Weights of a small transformer language model: 141M tokens, 8588 steps.
Each number is 128 + 24 x the weight over its row's rms, rounded and kept within 0 to 255. Layers, rows and columns count from 0. Numbers have three digits each. The size before them is the row's rms in percent of the matrix's.

# k: layer 2 attention key, 192x192, rms 0.0761, rows 184-191, columns 0-47
# q: layer 2 attention query, 192x192, rms 0.0724, rows 185-191, columns 0-47
# v: layer 2 attention value, 192x192, rms 0.0911, rows 160-191, columns 0-47
# o: layer 2 attention output (transposed), 192x192, rms 0.0719, rows 160-191, columns 0-47
# gate: layer 2 MLP gate, 512x192, rms 0.0862, rows 0-59, columns 0-47
# up: layer 2 MLP up, 512x192, rms 0.0867, rows 0-58, columns 0-47
# down: layer 2 MLP down (transposed), 512x192, rms 0.0489, rows 0-58, columns 0-47
k184 103:112109114134075135144137132133070190154075139149178136190142118088161122121122115094129133134104139145115119117122133110137119143120149127114116
q185 098:132141187107141158133126122144126142112126158144122142143135097155118135114152132134096142058174149123083094141171152099094120170134144126133112
k185 099:126109115104113111168148119131133168125134132149143080152146135118146154176120131127127115160062163119139127128113119126133110142085107162088163
q186 097:141123109143169100096103154157085134169106147164124116161183136123127149119126108148129121156195131125122116052105140115133163156157084130109133
k186 093:157098102149103150091104148110154125102146134103082105120160113100122101108125153110122127126109161147098104173120149108117126113123173114086081
q187 099:119123120093145139123123119124118156162137122104159093147109177134157099093132119136120087167122158102114119085138106080124110114097124131091156
k187 096:136152129109157126138092122091093122137167096111120138098129141108133129148120134126123131087112124132071072122139143094120141159128091111147126
q188 093:108151101140153162115135159169158060145095122104142185142116122110088132191090130139151145147127105142099141117146137123099120077076120113139077
k188 088:148111117086108122124104121113083149129146129129131159154133135125145074103138095123146106122139137087121143122121134098140102142134146141123135
q189 097:148115108106106154110124088118104138119133124125124146163149118107099106125101118134115109145102126157178194129164158115157123103097131133098149
k189 096:094164122125148134157147122106139124117162100084096115153113145162163135089162120127130113112138097108102128099126088101128117103145097159137104
q190 106:129140164096099074098156119160097132167124157109145100139140090111183126098185140150137102104131134145112130102145108117114124182115106085122137
k190 098:110139111146174122136147114104108147104088197125098132102136185089126159139112118099129127120119100102120105167157144123088108120124082167118122
q191 098:098160097093154082136168100122144183158087105113115138114153115118163127178104140103160104146125135135159141107116159159121153174130172127192128
k191 093:149148157122147166135129164117127132095134150111130126098067155143103097113156122144172131149073086109123103153150120097184118133165147141104143
v160 098:126104131187131141132118114114132125134149095141132143159110128145158088171088084134153146132132142137136069144123120196111113175117149099120164
o160 095:123129116158094120142175163167087118141116122139136123132128136121140074096105124154176157141128106126114152151138143130098125116089141145083118
v161 105:105109119121134082116101097118090103153145126100163106125160125124104110147146129141089139097132173158100138138173121121136113128143129124168136
o161 098:106132127141157170146168141126123127133120126147139137120155153088153102114205121109117154120137125157148121117141148106100158154120129137155132
v162 097:128156066115114144117139104106154101140130108102107170121111122129076106109114098150108145152142115133158131081126133122141140094138094132167103
o162 093:134132123110106130160184159122123153116145098143109138109102083135160142139127113154119150185125150127119117112104156139070118118167119135128122
v163 099:124110108153102087118137109119112140132092139138065160122113153112106143138103133111123133121163104098127118116112141155129105113117130106106074
o163 094:143159119138134104153093161131134141117122148134146111098098109100156120125107110078133123112110144147143162087140122110134169117102157126118097
v164 097:099177156085163125169128140115156127138154116182105180135123137121149123121107154112137123114131154136141107165137146105153136149148138151142121
o164 099:090110138171150091116099120128136107139116165096103147106127122126172189136111122147124127164121123122125126119161087169101157119112124129122117
v165 091:124113098108144153175138135147149149187114123153144099107195118076213118147147122146112079096144115136149133162165100148126092145135131108147161
o165 093:117100123151118118129138096104116094117130127137111120111122099108117172156162092104136146180122064157096112117145114141131122106143137109099146
v166 108:164141154108124168127124125097139124136135132103083158168114121137107147139159096130138114151128122127129118125141108123127139137172157133167125
o166 105:162083109137126131117172157136129162189145131141148123124132137155098148150140131096119115158099142116117174138113143138138076178157135143135196
v167 095:186135144135136130171165108136146101172146133105161109100133120150144129120147116128098112124152123108123128109136153111125121134132131108148124
o167 091:163157126118196114126138121120116116151147117161117186075136109122152118134164130093148118124110085088145131133126111142095121120089102119143151
v168 091:153156138095114094129101122114131111106101092111104150118138123075133129088131164114117115118135164080092102135145109126120120117124103128130121
o168 090:138124107133112119142145164129144146147096104136109102108148116078143161160137109108161108117102133104075113150135110107121153116146168161179109
v169 100:098149085125119103138153116121135083128097141136154131120127141117141145125122142089151078141135084129129129137135152115076106106139105156102155
o169 098:085083087147161072123108109120127164118073144099117153124116132169096145125148079093140106133094084116118131123113107126126187157111151141162162
v170 092:162132143084149129101120091151132126148112153156152160156170139110138166161120117114118136132140109082107142130156145169128165154148127111150127
o170 088:179111110113125138128133154199140154112143113133105123107131097090095110104148135104146108169174124176129103156131099117132102085135149174122166
v171 099:107120110115143103117117117112167151122074134097098166112107114107134095166085157162151171137166162150125127125092096083177137110163098142151112
o171 101:120128139130125086151111103138129171163138122117123126117147106105128141133126132129104175134160130132125127153141126092127142149128162186104098
v172 102:146158111164187097121102125146144140108124123102076107124082135098122116130137105148136123160120123122139150124154177120092159116163097114111095
o172 098:115101147172103142113095170135116110131087150115140099122103099164161109137120128172114112164108136111128114150099145105110112094118138086119112
v173 099:140120068150069123134124126127209107088134070124122176123118132138147140129099121099109101116135096141098137104136112128115155094135150118157140
o173 093:094133120133115117114074152145150105161115077153113153136117124090125131194124139102153129100158181133105147122112120094135177142155098105122128
v174 097:128151145153125131124109151110156165118143163112093167138120118103138128109137159167147140119122124091128091093178159156127129088134137126090144
o174 097:148094122137137125096126144127146178102103156107121155098148156159115105189127172137116123121129118119100119115155145126123133087158103148133116
v175 093:102117122122084124104133121107083144137140172134136117071102148116108163075130133147160173137146129111110132157137148155149124183141097122118142
o175 094:158122108135129111109089083112108086095119141117098108140138110142124193095143152127110124137106149138113145131151136168170122108095141165123132
v176 106:106161121144121153108126128145152137120096096168103125123121141145157137143125120136160150143130139137153137114094092114098184139140143150147141
o176 106:109141137116137120136130131128149155100105110107107122131101105149179168133096144182165147117163122075168098128130135131160121140089121133131102
v177 100:153081103083128103145148134068139104154108128081113083145139144162124124120128139151172126179122115134151133135103106145148120103068156137133136
o177 099:123120107150090138158079120107168159116132099122146154179106118117101123098143111103138148151141087093145138180101159151152141117128157087142140
v178 092:135124173147123132115140143107132142097151140128135141136139150159127129157126171121109063108094140114113160136127141106104083150131108151164117
o178 087:127115133131121122117148110101123151165125113124142122159116138164149193161113147138177121130124149117114129131113201133165118139096117156129121
v179 095:142149103107116166154130087133127103086137137129144134115115112146104051089167137132134123127146162150175116178110177113077123107151110116105092
o179 095:102121103103124119124159136113117125186127129145145141108107122167128109150165078097111133139125140113166158127115137148116166130128160144128105
v180 096:077109120105135150122145141110125115127113152113090097126120120108154130140163110177122141085123099019107140113106173082092111115144095139125122
o180 091:145118084110081118118148112173138185146121121150103098159107146118155140141184113100149118139140134115117135070172097143145088150170122107136104
v181 096:084126156110159150109123075145131148106125147126103134128108120131108132100108104102116165153138115132143133170109148161126117092136138136085164
o181 100:146117095168179124117096134137098178122095118100144101169094105107145094157133112149101060130107147097102077142090148147171097119130118160106172
v182 105:133157121114154134149164143097129159128115134091170149134110117133168157087148183149138091126131103106150102107165146134140112090119111144143115
o182 104:146125149094130131148162115112177144128127105126140138104136145187132123136154183109120153136116137134119117150094127151106169092142090126129132
v183 102:122122128105128083140112144135143178131077121143126104150104132177138114144108108103119151137107092107108142137112133162131140140145147132148097
o183 097:106122158065167156140073083122123159102149126120114129145094131143133154113136118136148140106079127131126093076126115094078125108135123134121139
v184 094:113137119128116123160140128149138127136118127106100147125122079171061097142145157057170112122108134091136105149101155131118148145085083168162114
o184 091:092134149156128101118185141137116157134119153150120113133143124160142143142133129165130136107118169167113132136147131151128111147099137135122135
v185 095:116121151082106129115091164136131153125099126087137098119111146123136149149098116156147153141110108156153088166095095164124115159106111105121138
o185 091:106142059120146138115123098128144161084120155131172161114142129124118125105114083140163143122127137142136127110135116158093132123128134085148166
v186 101:135136126107095120098133103138085100129149127101116132113113113129165127139174139166130162154121117133116149152145135172124152136131178149140115
o186 099:132085127130174143149109113156124152112127139116114152146132172104144187143121126122137127123145138133118150129132149132145137142167143138153139
v187 107:087147141076087107132101159095126170130116141153118152142139087135176159122088122126120121118121114085131098136097158128146146136117088147155112
o187 106:098138137130165116109097163133120106133122143113127127121127156151165115153107146120112129213165125160087131086141116148108140129115150132149100
v188 098:151126117160132129123097140151133142118150121111122140139115128135104077072109123152112085068093129158164153136176138123154115127141128153148102
o188 095:167114166145138137119144156124115111170185098088168070140123165112095120140160141098093153143081129115100143111115124100108135111124118099132149
v189 098:141121129173108115150100115132152131133141088117131102147160155128129168124118174129094140164138116140112143091120143156118125155093185124128114
o189 091:154129151116119174115115127129125128129125099113088107075127133107171118113144119127141116150129122142150140106104143118123135089150198122112075
v190 093:087129138134098087137114151109116161152132158096114205108115130158124190147155146155122142144148125135108136113113136109161107134125138124113156
o190 092:145135123151134099116135165127147114151144131127149145176113148157124114115132122122138172115181171064172146109111168108103161132144136130138125
v191 098:117130174114120127097125183133119137153106156149142139177107148131078105132130152100151094161154081127086170139143104133148132150137121134161125
o191 096:095166114157146104095079138105156137140106139113126088156196112129155161146115126122144107104137112109124144102098125149102096168080087135121121
gate0 097:147112104133082097106106107145135138106123051152095129139062156116111140127141145171108102155156111136136141130125171117123099136191123121159140
up0 113:140107117117095131117146128118137124142128103180126106154120088120124119165116114136107113111171146095101114124110142106112095146158146107145098
down0 109:124111149147110148107145135114102103176142135154136139144152101144135115156118112094103156120141183095083087105128095130130126165113109117110105
gate1 099:112145188139125132109134139150130153143103166105097094130124108137146115154150149075166187131099149132097126089127102091136155119113128120128129
up1 100:148136128131118115107122122153127123129143146096151118117179162130128147130103098157143125103116136156140165102139091085142139092070133163128154
down1 102:095122109127112137070144144093141140115114089145136094126125143166124118097184102156173117114089099126158149139129113154119127140124116133130130
gate2 102:098144146165151133135114144154064113113133120078100094077101097106143103115104116099083141110130121119132103160125116080142150151099141123116153
up2 102:140097129111166098147120127191144145153110103159111146139137152179121119147150087126113133102119116135102137100132109112110137137127121141102129
down2 105:125165072146117146134135049068105177114161089134114129129117127145137108121112112151128146151130120106148125139145132158133141119136158143118132
gate3 108:121147123108108118120152116131138113123117126164153144135110150132076145163094122118128118128146185123160154138137131138162130116122134109134111
up3 105:154112104143112078134098166105119157142070087136166132173163157129103145137181117149103157124123114101116124122181127106168087136126106128088106
down3 106:133141132109133115155184093119145119152149116119092170135161091120083125140118132106154127102126141103136110130118140138131149146078115113142123
gate4 098:094135137138110141175104148137156105115129125164101122158123137100156097159107085141105170121149149141141129103163127068165156113129151108136140
up4 102:131098097135140108108141096145100112116143153101140105142106121186112135138149122194138132112124136121158154150145136142123158148166068142143124
down4 096:129072109123148145106154144115185111129141137130107160154140101071112114121137110133132135144124129125169211128136161101116156139131164131140121
gate5 100:114165121153102131149107126178122112153115142115091115134125110124099140092112130160120105074173137137107111189097106091142095152142105141103178
up5 104:108126166135111115150130158096162148131095142121128126148143167150163164135066122116130113162123101142171111123116124154132144122148167104140153
down5 100:159094131110148121136121089134130171094126166133126145140171108184134134155117135114121090108135153111128154105125093168094173116132105101141121
gate6 076:110162103167112120103103131132114122167117167124157079167139131118138119146091135119114160099134119136096129127090125127147162164101124158123158
up6 080:137154127158135136092121144160133149167159103116153095144117118107143100112106103157138150093130122068144153117112139139160141149125138136104135
down6 073:085100112149112155166097086135121130131123194129149111126155151126139161155098134093120151132078115171113115142131116110118111088113118185097124
gate7 100:151159115172165104144133125140109095153136158128139133142126155138122129101160141141139143147143085152142174140143146132136068120111113147074141
up7 093:154099126117126154116107140161133147131143107123110150090167128165143166173125126096114109103134106118154127131110131101114088147152177146118164
down7 098:109120100123126083120132141122114103141171122124155113186131118106117149148123120088150113137109123166130139129098138104128122135130092149099105
gate8 101:164129134149108145154116106164120123120127128116157122148111149122125132117110147136143059118189171108161111157163117112146184127100145118173145
up8 100:115145157150169118127144142128111114123130129129111102148104128119088153150102107165143144132117111131136163146118120134175101128138083164143121
down8 098:136118101125075163130159133135130139125097095118119151093142101102114134097122132144111159134146194119130110125125158143129134126114140143125128
gate9 095:106101107146116128156146134158113124119159130104168117130100162139139127152151143129108107111104069170163143122119128129158105117121163145161134
up9 096:106123105152105160136086155090104179115125122132137125152128189074122129158157106120141159150130099097155108136121098152153111129133132138137177
down9 094:122078145100086127138133111161157096120133149117110162134115154092085131181084160139155145131166134136147150134111123138146126120077128137148128
gate10 098:120168100119143159125107134145111152128104156145103104106113088146128153130132135113111116115135127134106125140126132129109114155093118109162132
up10 100:137108074116133106127123158114107104131132130101127127139118127157144126115108115108109138122122136100123130122083103124149115114144161082178122
down10 102:136129111131127135123120091110098126131144119103124107137117137162150126159140157171138156128213107157133124122134135117123129152125148130153095
gate11 103:132122138093111094109158162143114121092123147116124143108132121150141167176116092091098146130141131127096173149153114082179091105120118114141083
up11 103:068081108085069099103136109120120134135113148136116111112156142121096100125137167108070119140108092133153129124162115139101099166152149102120145
down11 100:099170129109151141077122113087107153128098151122143133148091160130107119128147139069143123107094158150115114166106126124096132105144113105145133
gate12 101:118122123117129120107116174135129147109157097138157100169166104154118172112139148118130144126112119167157177098109149086157152140174110139110137
up12 100:105088138147173136139129129141180101113172105105156132137103079153124146148126083160133127156100143154116168123125158089115156141136062160091070
down12 101:147167097115110121132128119085120130099108098121118131145138123111107178116117121106149111102158124128147079124168129142158093133150126146157174
gate13 099:076191125133103125108102106165126142109139107149108141112162156133141123140126110102125159147148145114106131136113109104180075111144171106150124
up13 096:118158145130129085157113088150141167134142112116103112060093134124101130169153119118130109140128110080129131142125117102100118139159129087108150
down13 100:120162152132103112135105157101087116152157141123145139147145164130155175113097108150062129126082133141114156142088130156113134133128101169136101
gate14 109:073110163096117143107123151148092148145091107140170131191135149114153120171149121131123137129168118129180140124121128141140199126104122116145183
up14 104:185132126163131112138171134127154087093171155098122103129112122164133134101173119130150100154133160159099102117172146132172104124137149148120083
down14 103:127140127140093110147034131126149167132082106111120120112099128099156148134109099111152143121091129155133096097160162130118108150163138129125155
gate15 105:121158066125109160117131148149100155159145089118158151089122067134125137107161129077117136099138141132115151146137090085146095182117122161148109
up15 103:102144160111109161131130117112127123096131109127178121117166153097145175149130082095107119129100161155112156119112109093178115090110134147136126
down15 104:156135091136123158100165160078112151108148121185125095168152135144105092124113117173129115138102090114123124108100151158138127163139108067156144
gate16 104:157105152144154091105110099102102111054159127093079105131135114119122141119101173097101131109145100165147150136093095133124115103155147126131123
up16 102:173160126157129173148105168126126130145123139145138118095123140089167094115147163124130117136137135132129088115162104120130130106145127100180167
down16 106:060091115109114123104134100123126145158125095134155090150122106130120113155153144153125116138170126122114123138143170118131105146132121137127118
gate17 103:150103175136165145159128118116121120137135130152124158100173144165087132123121148129168090155086127120133140109120088130177151121141163123118127
up17 105:156118092130137127129131166108111135146141107106116127128109125129109106128123140098074129151134171136117112159137104111120125173132100115133115
down17 097:137122191114156122129123110147139150097131149117133156118166060154128157124130113132151131136108106129159097136142127169191142135131131113102135
gate18 101:091169124126171110149163085124183121117133166141106120104132086134154109124147153083137084131109145122123106128120111085135097149089103142113129
up18 097:128154128129120149109124125109106118163147133140101161126157204098139144134132133071147130158136144138141108118072158153162136089147142109115137
down18 094:132110149100145120102097164114131161118111133122170103117107130136138105160116117144133136096113122133106109140129124117141127114151159161098127
gate19 097:123103119100107121127146122131096112111149128159147114112105108177114099131157125146153126119158139116139148166127175144121127155133091116065117
up19 101:126120124166114154139122146128082117119137142170151141120128112079117146103148122147116154135141133171117071090155148119117122120113112129114117
down19 097:128133135145103124103118099136134089125180145143118142096137096138114137142193111131178121110097132137136108100156191124115104123108093136105102
gate20 103:139094134091139159111116085159142127132163100149113106147132115149138132152140147109101121117179141091115110117116127093163111150116100103102162
up20 100:097101123148097086153154127125104163102143116161132154124177115155153129119130114135153133156110152177124142102134118133093160147113149168110109
down20 103:123127109140138113131126146151103111141136155145106132104166126136100149099129170145092116067139156120115139061152120152134107083136163105189112
gate21 099:125137109110134089123120105112123142130143177138116148104149109112132133158100114090085133147119096126106144161159087142150110138132132115118126
up21 100:108125135150147144086136164142145140149132082129147073169130154147147133119128139141131095154157143113142130109062152081134123156110114131131150
down21 101:146133099082092100119158090126116136111122148116141149137137074117135123117104087140131118143136097161120146157124087110156128151160140112093112
gate22 095:115093095146120109190142110134097101147130162109112127113137110157073088138129172170125143125145101150105124145133134118161151189109155164127114
up22 100:130147124117148135112154097116132123114115083155149125102101135105104128117111102149125157095153185101109127151132085144116087128111136114154137
down22 100:163114122133165132114124122127129104118129135146101105146110120090110117140143164118096136138118104127125111151151132131149187143105158161145129
gate23 092:056119106115116153157082142170127157139158054133133155109139069127130081100111132100125136120141140132108109139153141101119128159074138130099123
up23 099:144148127128172110106155103099142136157115145136085126156160116105141142104150074171114135158151090143107107138134153115103107079121121119111153
down23 097:126150136146097135113067131143088161146172093154162136107143136166109098133155135090137150098128162147097139151137122107126123145119095124102160
gate24 092:158141131130065138128073157118131130145120149124198114110129114095123166135155140113118142139162124118128106099123094123154161116099125123100150
up24 095:113101166152134126120130112150112172120096099155107104147078134099112122153181129133125130118104093129132120129139141138089134171166159112160116
down24 094:100116125120099089126115115127140138132142104099122101062179067185118150156119127150129142108134160110155109138137149147131171149164149123162138
gate25 099:107120134119136145131108103152082099152101138116146142163106138131093120097180145133138101137121109138121094098169131120136158161120125138152188
up25 103:139155110163127160137107119167104115125156113124112140148135105135129059167160118123148146128101099163104119162130125096115148116167120153148165
down25 098:097094157092119147152171104156086091168074123150140186163116149111114160141165179133100120152118110104149163094163149094128127119139135151131165
gate26 101:116129168091118110125138116138157102082099132119141068151165106165085108124144118162177149143170135148172121102146098091142135152125146143142139
up26 103:151154132155127124116138102092128136139170142137148174118110076135170091146131127120104107097116126156114104126124153108078101106120144134113069
down26 102:158159121105177107117132172156133130122150111110181109137141121187108148132131145165099099098116125139135111098125105096115105114110161159155112
gate27 097:072135177140101143126142092104108169091147111154163179130156127086171135099131109095185130133129106137109104101106175126137148149143146175133124
up27 095:132188138153143122153126115144111149116140183123107083095165113134168125129136121148131130122082149136105133163159112156125125105132113102126162
down27 095:130117110119077130139096143128156058178147113128099167108141119159116132078096127115092144150126149132163151139126154082158098126150133139139096
gate28 106:142110124150115118117049151117108084108122123152137053134172102139112135078147150134158141128162120114138109132181079128120128120153198094130121
up28 100:103131168104122121136122130150112080143151128137148130158091098142124118170141098155103135104137125149154147118138164161137120134108148114137090
down28 100:128079127122147126113091128125094151119138127162173102139186128144163140099139181121170158164123130119092139149154131109135114111116160113117146
gate29 099:120128106093179119156122093117104119123165135138160152115094090126093119140132157121082089118116125160121099112102135139149132145168090117159143
up29 100:138164132151110110132116109104155166167117120128132114063159151121114114137137124125102125086086096113148119113113099069153140151128112123141151
down29 099:113129191121159175085124168113141114120126095125121117153138134129129107149124133134165107148143125143136161131145113152077170149138172106101122
gate30 104:115125142159145125144094086127110132121097101131132105103154130105124157185119157074138105095141135119145137136121103133128130172150118110124154
up30 104:103142107095149125130169111098124074110126119150105130121123131115099131113120124168147115118133088107112113186146156094156093103105146126138095
down30 109:136117100152138109105157122101112137147147114130165115169116140076108126144093103116141119100119159103169104131134131103123140130150127128132141
gate31 108:102072126119111144124108133103131129118135153155149139106084180087107107134129160132116127129101140129133142098109120131133143123156144107167146
up31 101:076114154182086132163119129109132156128158117171116091113167138116122123122124142165118127134114132128134140136132159157146138138136113125108131
down31 102:136105125095162119127146100155081108146095124086112100142130096122160121120175113135120097093130113122127136129115138160169118122144113103104142
gate32 103:129161159140117129108099096089125120069126105113182122119140139151114112126144107127132116138152113123138166163144106099148154168116112135150109
up32 108:151087124136162131129125140168152112174119125098128116125139145140120108095083160115126143102119168138120132132138160182077097112126122113124164
down32 105:113127141143160112094128172172132104103130113147121146106130130138117103138075117100180086127105124125152117165131125133130122156113128106153098
gate33 096:100106138159132127138154106100114163144082115127139128108172123148094115149078149101167163135139132106149119115141132129103120130088112141133150
up33 092:130080131097140151123168124140124133087138146153112143163122130140159150141115121099138129126102133077158158134143111145136141103154150095168107
down33 095:129171130124115086142089147149113138175100120120097111131168144080134123119147118163145120129148146114112139096140105146145131180106113152147084
gate34 097:105159132123125153135090156121112175101125108120157109078147111138171135149097151145108129138098154110126112147154100114132094141101146140178089
up34 097:126131127086154136126170111152132069134114145123138161096076161117135134117152154102077141107086125096111123125128082134144160126105112105114133
down34 099:159114110142124127129093152112086148104078148137164120127151139143143133102113139140134122118173141154168170134139154163097094108088121151106138
gate35 092:153117134110142147148138122124153067156128117108156149169147135107167174087172137123087122155129153096161105101123122134112153083141103125128111
up35 092:108100115162085112091096096113122176086110129134119122128104159139094090151083130102129198087151136133129120196130121141106167173128125154109160
down35 097:170146153075135141161163119153126072179141146123115147133142120122142130122220124148084106126116127116148137094128138121143123085117114130146149
gate36 102:129157152070112105134103168113073090161153084151159111123168130142103129076088116148157162145168125145103152114132161112096142129164138149132131
up36 102:125130098128092119085135105111099121120082076172145151081116160114118166107123167080131105130147132123150139095074095113126123137176121071152145
down36 104:140143103172100121105129103153111113168116100118158130154129113087136120161121134106131116140071130097122156131114129155176174144134077128124101
gate37 100:105112141127135088164124134107166130158119089155080145134134078178183133098139116131140123109100136098132165105163162088086131124143103165053138
up37 107:134150127141105143140142141108131116181153107175107132108107118134127115153136066147167106144106135123139142129138121206135138122146077171134118
down37 100:108156133138100158136085109173105100167141136112175151147165113136147125095082105130147106132130080122120157160127126094133115144124116124158162
gate38 100:134155130137139121136123147079102149106142138105094107097128149102146143127115130124141094129136114126157116121150074136109121096155140108160147
up38 102:139129127126149142137141134111147099108108131109118110120153093113129135150155135115124105140132093162168091132095115117090138148128067141143119
down38 107:127136110140106133129178122143099109136108125103092116156138117161134149164110158156154146115145139127103138134112116112153100146105081125110142
gate39 091:100141128173135176126155132070092127071172138147123135148147149167135166152134133138165141090122166085157142149173131149136146138140139125102128
up39 102:182150120112094109130090166160172150135108137132094191149121115123119116068112097129130137151184111127128103131143110109116157125097148115148141
down39 101:120165157115135141131096188105142170093147130149101140130153135117137129144121097136129144149149124131188083106115153125138155118158164152144166
gate40 103:139128133165113134123112124122164113086114141167117134128107143119097090112132136136124106100105112173115171126128130161138153096121126138142160
up40 100:112105145134140134123151096178100200129081116112123176138141108110106144110152134101174142144104078120084097113156090117112163122140140119120130
down40 102:139138108125137128115115072159111121084102108173164094134127167137140142085137139140129116120107114091112199145129124143137120105145136165102130
gate41 100:126094124187147121142091127170115093108136093155173095120139071096142087090139130161156171094150171113146139147109104122115111141138125115114120
up41 100:154098141110093142093130141050136135153146144142117082130154132134095140132075142120113098151116103148101073138134164152136168108141145100095125
down41 102:128118104166130157138140111158098132112123104139146149110163104105168129127093113119133133163169124109147186121093082145108113124120107143146133
gate42 081:093119159142119139105143137138139134135107116103139107115109100124127099115133102124114149148126167139149168135152153132097110147092111102139119
up42 083:145114122151140123107146116146136108114118140122157100093100125128131141121154100112122136179130148119148155137157156118131158126138105130161111
down42 079:104109153103103158144164160172161141138128132111104105150120090122160159129144144098138161067137134152101118135115142171087109093109105112100136
gate43 112:146161118101119119121141142104129125079119105154156128137128080150136122119146155130161120152167139139102154096149135132134110153102118178139152
up43 111:150129122133077107118148161121142120102135132130149144112127113107113116127134119119147118103136124180101134151125146107108140187129111105133188
down43 112:150092109124116106102124109124143153153091145140160060103141143096135146138149127164102125103137150130131126134139122091161138130117167151119137
gate44 100:086106129143150169152100098151112106080153121119085188143124105160143157127119165134139130101144115126123128113136127097161114156119149097107112
up44 099:106092137122146095154071125125124114155099118116129133132119133119162121156155159107104160126110078146116078131068110122128093121171153108069113
down44 102:124165150145146133134141174155104146160103125109152085104115147144132154157142122109070092124081110137132100143152153101148119123140092115143144
gate45 101:165086125140134088092101130178135101124118110123111120161142106154122098127149124117138139086158098117153110156158074117159150124096154118168133
up45 101:144141097150150077151163165130167143127118102104129109123155134135133127148079086139118151095114124146119129126176126164088098164104092087147123
down45 101:107106127126106164124118134089130105125102144102137107174110119106129149121122121122156083147120140126185118133120148152121147170148146127073106
gate46 094:143107160129122158086128143133128100125167166130102126135158093128151138111132133146142136169155127113111132093142122090129147152069112117134123
up46 097:137122098142098123148158117137127113153134127135124141085146137129141104110136119130125131163080108169135138127171169145102167107179133131132086
down46 100:147124157145158106164090192133096145156160116152138142130125130160108140161156109136154159123103127153150119116126122126113096105175139151188140
gate47 090:138135112155142143102128114123118096127118137134143150128130124174085159185134149144163103137141144190147106137144113153136163154164128115098147
up47 095:080143086124143156121118125115142087127116136120137138149129163161106151183181191072147120127126145159115120120161172131140131158167114134115156
down47 095:127164104118147136129131078067177138138148158119102082143128128124107121110170187095113185107111139096113112144130131133136103094124102203142157
gate48 107:094071138139167132137139119155105076128127111143118127110168094142152129085104148141142153137141160138154125141121089130124157107117110129111099
up48 103:129144118140154156180079139082075142119161137149146108133110142119102113123114097116076118135128119098126127171146122160116138130132164081114166
down48 100:137082121132123132087121099155141110158098124136127077128132097134132119107128120106126094159088131130142126137092108100178136146130160129101120
gate49 102:138166119112172182103104144135153125101131127145138170161191095130152148150133141111172102096126147078116128114145120100149120139087136143152104
up49 104:158106141139099101105130133090140155105119083109097100098154123136081074106128127095138144139144098132097099170111110145113089132135105106141102
down49 104:122124092127133177093153159131135150095135138177196117132129125146122145116098121138064145128132172160149152114097122174140118125147136143141100
gate50 094:144108129117103139127144149116163127167151117127146144155098135155097155135112142152136139160133127135146116151117178154176152160143164130126091
up50 093:150124159078122086097128146137136122168107112133142161143179158146156142117116086094140122121148117110168139125150132120099133129074098165117158
down50 097:160126136163126148156132185163165132144126182132106102114117074087156119157114149142159151129107146139148113108166097118157089143168163135145123
gate51 097:109147108158150123160112156146098150144135122136101159158134089099169134119179123063093112167175136130116098113117153092163156125101139152124185
up51 094:126165113112118144134148134095132183121126089129126144153175104100139137084112089128108126096134144104129135096116093138132119116117094113124088
down51 092:140097146162181089113120083146110119137118160143098117100140127142153111152126186081118045129182141151163109144119131115142147114135138148134142
gate52 101:158124110146125101146133189150113151137098131173124116116141162107112155158117156125108102137132094126121103123132177123152128104125111148121153
up52 098:090102114100129161105149087122153155098107142109109138109123132143149140119154091096127102124142160122136156110143062127099116133133143102181157
down52 102:151136185127152141121172140125151104139161131168137121140160129126132116126100189137132148136106139180133112199157183153176134108157119109142112
gate53 100:125159147098100146142131109085084133153124107171122135110088116090121185124126128097165063136150152126096104092144153094113115142167119106098147
up53 101:139124095123151150114168115135129124132138129153108151169071095140198100097147124126126110116107144142094166169131125151123115136175066131119147
down53 101:120149112125138105145133114108128143129152188138171134153134104122084125177171101108123133135117169113161116159129078188160109114093155167106123
gate54 096:111121111168126125122092117096176122124104097100103107120118143111124138158132094097141102168092146144093151124081117087114111132097151145133134
up54 097:158085079161146080160138143154084125140101101113139123152099103152160119088128095120134140108170106129125113114146105158144110126126136145164170
down54 098:074118109086121176133109057123147167110116153164104110143116112125085147130125116109088151072146124130103116137149125130120134117165105101085139
gate55 099:153153122086109161122050159122137138117108090126155108140132095142160116106139163140146122138082125141121103112124164080183158131117144130170125
up55 096:093136135155105129119107161130092144117084113163155071099118113130134094124129161143120165129152142147068135105140152141141135159133146132175139
down55 099:153138115148148142145151094091177092146082115088151169174111141130102123144100117087103191096158104135120103089088118144132173121121121137119145
gate56 093:129134184118108172153106090105150116153130136156109155180133122118149103097119124125184117111131141105141091114138121070086136181152142096157157
up56 097:130116095158108101158077137112098150115142119140153109158118129082110093122117148101122138100098152104107117126131144105176149143146131109135106
down56 102:131158142120129141135156118142135128128109120095112148142138110147202151106112109181106114131125090108155104114130128128105101111106161118101136
gate57 099:146116105147158158126131128140119147143134165132177165136082105099171117140108143168122155131168135130123120145106104151140126129132117170119106
up57 098:120100082112147095137127108080127142182142108118099123138128122119144126107144117128120126109134135117102140127141145132172150127128107113127150
down57 098:161115144136095127121142089122149137086100127085100149159126115167091138106105151136105180135166105170120084155076109092116073125127107114138089
gate58 105:126164122135098118087102139113109102116138088139178075153116113105166089112178104135148189113155126127130112135152132124182134148113128127132134
up58 101:106126118121119107109117155092112108163146100141159118138154097116119111125168091135150161140143094124101106109118157111132133158126105129129167
down58 104:154116134095136143147115155114139157087094138114097138138091104121139163155135121149095106112092059145123138117113097152120120115110119156135109
gate59 097:122169107107127112100145115106078100120117125106124082110112091108138124131113149110118181114140158122133189141150149129156103153149110137134090